Weights of a small GPT-style language model, trained from scratch on English Wikipedia: MLP 256 GELU.
Each number is 500 + 25 x the weight over its row's rms, rounded and kept within 0 to 999. Layers, rows and columns count from 0. Numbers have three digits each. The size before them is the row's rms in percent of the matrix's.

# layer 2 MLP up, 256x128, rms 0.0963, rows 214-255, columns 64-127
101:493486464535501511471465475485476536495507486493524487490527515494502488461472471474542516499475479513483516483529508467460493503508512518519520578545520456470501546517509485502460513457523501
098:463506479486517480503532503570498483547504483502492485504524449469497523483465473486528503518489506483506564552485478521485457494476502488496524497504488496493540508456465488467543507518501479
094:496527457495435531518541498469487496526499488550503452537496508512508548482477491490537521484508515476542462483510497509535523513522462475483533521467522492482502481509485457492457524481545548
106:518530493505480534506498495483474479545492548485491472539508507506502492506474524533527525493544499507485509519502512428434505456496501495508502533546460492513485483485518498467474537476478504
097:526521538457484502498493459466520512461496479482475519474468527494487514509493493442508527468471512534500508517517516498490505489480493489514474443471510543524504458511469493496538553526513485
101:466492519551506496481512545472525507506489464474480519483489509478502506509543518455484485529491529530486478545526492478517486432527477491495488504521519509480502534498493470517514507441537521
093:510584494500545501503531500456508471508525507500499468522526501518479501475487544495543483505456523488491506514489499516542513513514506505498502492473523498475476480467493493479527519522486473
107:459522536501488515500481558497517481526459539516485493495490479447489473487517456467489552490538489496514545500479535499513496520565464537479512527517511500464471514497530507526523533481501496
096:500547494522454485530509491470470499502478501494493527453500520480527487492470489495519548469522524473488566531495521514473533460505512503458507504471523495514532467515475482497526511478498510
116:473522489513504505505464501457505501533532470506522476500495500553489502460524505540534480485499463516531522519512494497516448512470491502483495468554514477514519507481491503508489555532502512
104:470464495514491542513498506516504496475535519496460490504498462516560475465466501494479487454522506526492494506507530560484465550486510518589483463446499497480478495556473500494500490544455488
098:490477509521478498483476478511520482517546507525484468510469456459456503533554509508506515500523493530531493441490467484491464493506515508486511506521492531516479515530499543463503487508520527
107:481487505461514540488510484531479502464518490483506523524522537517498519431515500527524537504497481465486480507457499524482490487460472483469503491468509507520511462467510536560524496543535501
103:530484487506474484505470557460518518503518492513537482506506511512484484495537503489506510507523487489515519516510484541472493495474505507511496492465516494470500472515506530510510515507502493
093:495487549487499500491527522496542519508505528470446463490501496465565539492527463499510501529507479523469487514480453496492512527473476487490429511513498522498535500504528507471531486528505520
095:500530491509540489487471524521476529542482528495495510466528460496519512497476462499459496445467490515487478486462538471526483479511486435489472534521532492500495486478484456517529483497544478
107:502512506528519490506478512484481529521515516496476488491501518515533480488499522491532504483468513533459499496476481471534467483490510507486552511485497479509520470526492487527483488472520531
090:475470518512471494518486504479506538484539504525472470499472510532517482529529501490506480467492485541498565465525494511474431507471518518505467497477503514479493502490476495526479485525538485
100:453441499514520449479485508484493494497526512500478508481508537492505497460499490476505472454477485464495525483549526501517496526538477558510507489512499497510511516507484485475467530467545481
094:497483477482506482480499510494475505468522477469468508495474530515519497498547501503493515475522533535458518500497528502540491528514481553508504554498478502512454539516522492479502453486521513
104:487482502526470515497532462482497500503549476467474473468521544452518512517535521566504504487522502509503486513470496509520532521492453512486497499515511500466483519505498464502483486517492496
101:496462506520480483502523488472514534525509497521519497494483491489458534525445492525525492472497487522487482499449486483518490522502502477456533480509505519520534506514553554505497464456471467
094:485538522513489509510507525487538502515483495487536508483473505463498474485536483504514525512499557516499517502479477513463498495552517533516495453432512476473496524548499517484503475487510476
110:493515528520515478461520507474512525496516551515564487491495479492477524485470443510512539474491522497485535466498479516485486503484520518448519465491518499526478496474470490484500508545513463
095:501507497480480554464558471511488475481526509491492477526485505507536469493532485506503451529519504486517505517473522515512486531522502480476498477471560444470530494507520516474504485491545518
097:502523511503536499477510524495520439499465499472522438491460488518462493478545501484498481492493498485468512498486510488438502469553488499506476512498470548463533470571515492484522502507516494
098:525461483483531548518448482491483505511520497502513476473478557484505498494518478511533506496493473476464490524539490449495525478524518485468520516513483488531524516462506536512512495490465474
112:531493484455481508533479463499529541555522500481482520504590530525486525499488485521516480491492475480484500506519496501489505490484534470510513496498513513509510547546509527557524506491490516
094:516510495508476511513497468521493513522523500520507507543496481538501520485503447507520502513505519530473519551479527510488494506552501507522464460496496488518484462526507509516526488494515484
100:528469502503505511539534494483446474482497477511526475506425501523466544492501485497476484520478524510476484491486544519502516529475494518533507490520492479443515518497546538489503473499498493
093:532523497518492515503468508505517457533506482527505513527507517502513519467543438510491489482523515513465552480505503463443466480491504470495511470499508508479535474475494511474447504498531491
098:508497487501481480523479530546463504507529487441519466543539524495498492526499468505523482481506539553539484507472491514551485495509510463489505477500507495544486503486466506495522518495493459
098:517511502493452517539471481527494509522494521476478524468528494488526492531496490458501511446499528443533492497547502533514541484475464482492531501516487494502564497527531510500481566532486464
100:490514539486486497512499488468490500504487497530507476509487535507488526514520478520498515474533542501479508505513513512522522455479512479481482502496473539461488469536456490472552465520470449
107:470477529511520507525436475533498497484496465481505492499467503514485543528465467527506492501478477499492528528484473499518526468472482468516467492549525505498504484520461484509498514531489448
100:488528519488477523460483433488512492493445499496528476507457534470518473496478539445553496481483538549490498501511493466484478467511480495510509445499522442480499539533523506530496531524478502
096:533486518450488520498545493512486464511471503513494514528504492506492526498546483478535482501510520529463541503476454483514527496475464523520499452513482479493516499504438500455511485493487518
089:527558490483511521469466481531513525460507449534491491536526522516495500486493473468506497484466520494485476474547477460547514484478488505541481472518543518498549500511500505548490544485493518
102:526471460481462527491488488542497502538452505543534500492503497528506528488493503497541492452532507506505520510494517506479535491486517452552494511530502508496470489527535486501481492512497434
106:492482487523465510509512548499458520496497455508473505534516496505561506476497503494489486487515529495482453482470522497499535519533511486505497460530528512486486470486497530511518563470506507
096:500516486473505508503512542464497479540524492456485483531511433528514473496497505516494518445496569520476541483497532520473489487494486469558531501485505495515519490531502496511507501488484512
103:545533502510492494532487483456459501476454512527533481489515515516553517520501462507516520496483527503541492520493551550561506469486525517479472522526528466485472486511480490469474514545519484